Part of a small language model's weights.
Size: 15 layers, MLP 1280 SwiGLU, vocabulary 32000, 45.1M parameters.
Each number is 500 + 25 x the weight over its row's rms, rounded and kept within 0 to 999. Layers, rows and columns count from 0. Numbers have three digits each. The size before them is the row's rms in percent of the matrix's.

# down: layer 5 MLP down (transposed), 1280x320, rms 0.0333, rows 698-708, columns 80-159
# gate: layer 5 MLP gate, 1280x320, rms 0.0382, rows 699-709, columns 80-159
# up: layer 5 MLP up, 1280x320, rms 0.0376, rows 699-709, columns 80-159
down698 085:513487511543513488528518474500514516515507520459495531485495448488547502512489492467490527504515494517479467487493478494485510528524496524471510538460538490487516539480484510500505513484491531504492497531488484501504500490490455521504442495
gate699 093:472509497529493493476472489503483489460480478527481472494512513460531487478516493483531474526472515495514501491519465536465451471517504521524476475439530499478497499485504540480505526504443499479467464459529509517493459532514461543475511513
up699 093:493505527504481490546463514474524505521477502500523505535505464493503520496499521555512483498500497550527513481512506484502529453543473555472488510530518469540533497477535531512514511507539511488499493493465506484505511538463487491473494444
down699 093:541504519525478475514491486507551509496507496517488459483504484532470520508528488477469538523508496506518484520525510498538519516509515558478528504542521531496463500505522465527503483499567454481495509486485489507485515471470542502537462481
gate700 113:516502509499511500515471505488430523483464513510481458484480501481504466500533502505486542491505502485522494525497455517514456451528479495507489448506445478512549519540499471487546490506494514502514477494503525514531473531472510466515512548
up700 116:507480507514500486504483516476488516504468486479500453485524500488438481494543501497496521490487475473498459511473488549485424511524495524531479479518471497487520530496498471507525532490468518538528521524512498528519439518495475477504516539
down700 105:512503541530525487489466486480482515515482523511480501512522513515516463490529519506504522448447467544521466475477499481473490508472456549508487491507478462465472514495493519497484498495501520527516512480483493498501490512484473513473515487
gate701 090:490521478514496483477512561519480503523514484525482503467504501518508476520514524525496524475528490517496485518464529503516527480460544518479432479480503484551519504498512540525481461472488516479532497461499508526541471540526487487527479517
up701 088:500511515473500484518499477489519548514472516456532502524483508487551494522482467493515439532506478439516482505524465510490531534521511511471501513462537531453499500508523478519506516529468461534486496484534519522511506474480506504482479490
down701 087:484497529466477502531517514499485517502493532488494472531480541463517482523474472494502463523514461462511480513528514516498494483502503450468488477494497525475520521464542508526507499485482488528474520482526505505498507447472481508509496488
gate702 095:498516456469506466489491498471526487553492464472445511493471522470471510464492555530499489516457538482539509454504539454549458498458510536474500477539479488515487490468499488483475502539518475493569496503501467527511544532512502507515476472
up702 101:488453463518529486476483500490468507510487468498540498512503526506523525454510503502514497526507495508444469529521481486511464519522517487505502483481512501535506528524500494521535500503468520537437472510535532488561494513438498507505509450
down702 104:557526519477494523513468477525531483511474504468527510493489495529523454532507547513478520476502483548525495496470539455462505501495476482468493508531520529481532453507556463528487504502527476505490530494521515451505522466517483507457514538
gate703 082:518456495512443511533509496513507503507540522516520506522529451465527564491538468473491518512490503491539523468531506481542480491496495456531485489504524483481438536498469525501477507520507550437506488520489474533521495523521498498502515532
up703 084:511552531477508477490493482487540513517511502413536470470520547492518495491508544522483517488467532497445488504492467527500529518469534511495479508484521527470510449512546484492524480457519508537489489500493550498503521478516530493500478503
down703 085:540480508516481545486522511439476448496461530527532475553530493498497504497502501514513492446570495513523508519513487527497489483517511517504511494488518487506539545481472495532490539527499482480491506480432490494498483472468488479477491529
gate704 092:513498488510434440483507514515471449521493461490504513508490530498507492490482491459468484553513482464495486542487483488481501535521459513510497511508520530511531523500473515505502497473481469499494503472474434446508495535514527520537486474
up704 093:491470529493478519511483530519503503510519456499507531453479500505507456476509526486507522519530523513493568498508507487531492455492509463505454493457464486530522496494507517476507532498525518500463521539488517487532527496494509520495497473
down704 098:507472504492459466519540527525459508544484475492465533552445510479527537513507529445484538544515494465498480506518467495483502525495489520487508520509508560518480484456468492485513488530507469487463518504484457470506474492518543502541486487
gate705 084:476495503497481480499507536510467491523489451498518523483426512472461490514521513527506503472495513498482501492520530500553503476453537491485535488488453546492498472478481480509544495422449516502468519501497485468490541469467500482489526465
up705 088:508501503473502498470489502485486522509531497502479490489474479512469470471434534512487471480510505493468506495481452494553509502554441527541476511518539504524499504499487533503508543529519555473508472520533517508534509501500522499510482475
down705 092:509548519507515462475526473501481521469515510509478494441477510534511494488504505507498500512514525541500541535553504456519511467493505511506532487526501534477498509493518496546508520503441494487460539491495445528492496467481506495486479475
gate706 106:473479462486512515488506506504521516493547490504522511480481487511485512485536482504466496471493536506492464516509538514486498494556440473527461437507500469533505496536494473521509455469502490505502461508485496499488526512516479510555544498
up706 109:481477515493524469489555524484505470535503497523501530492541518431519484523500547514482493480496554510502481511510463438507442510488460484520490511451517457498494488521488509473492490484529503502511484527495431473512502486515477542498536466
down706 114:500466509484531537487498464481476531509490479476495494492539518437540495506477509501482500466499523502513489517478448495515469495493458480524463474463484471496495509540482492513477485498499499499548471487480437485513513485502487490526493502
gate707 094:491492470457509502471530496486503497485500515441532485509519494556493487542474523507511492517530485513474510531490468424498460501513499509488503476437502486480478482511514509504532489461520481529495480479493482485510513477535507520496487495
up707 097:523475535503525482484468485523490534494504504448530484485446493503524511533514509510498523514528519503451545528541524537493496511503492483495511476500504532492459499446522482529474491453461487531533478504491502474493520537489521534480503524
down707 103:514512504486463519480515505509505507450521507501496509435494522453482503471470454515456499485517492461508520506487495490509524527487507525538501474478495518466515494511482525474502522467522489465472522546507481498482510522544525477521508499
gate708 089:494456520480469488507481497476509490515470496498506565515517544487483494455512539481461515511534561530497506465549467512496499508500526483527499502497505540521509538465484503548472475479497536453486491543498523502486472507508493486490543502
up708 087:515491536520487543502463523515523497511461474539483523481466462510522536493489545537490504470491461548507494506485519493493496500497531488461475496540493576582520522478489470460501499448501519507489500507528539502514529471471485480554501491
down708 092:527470494501484479479461498514523493495505515510481538460470490509493514509507512520512489504507512524514543503478497510527503520490533490512459452510493505483513535477483476503524517516541520470467470534549512480452522529541512509533501516
gate709 097:469466504533538489521506486484516509484514508503527570478493530506494535504489517515482521466486524494515480511514525478521486454545503488517486489508459514510484498491466491527486534498511495509536467532500542491490507500517538490463498465
up709 098:485505532467495481502527454488465511528556465482482480560495494506527495527529491487475495522470514464566467473502482496515504508494489533538495443473481485525480503503532526494512470455509504483470473452486495514518503497475530508465476487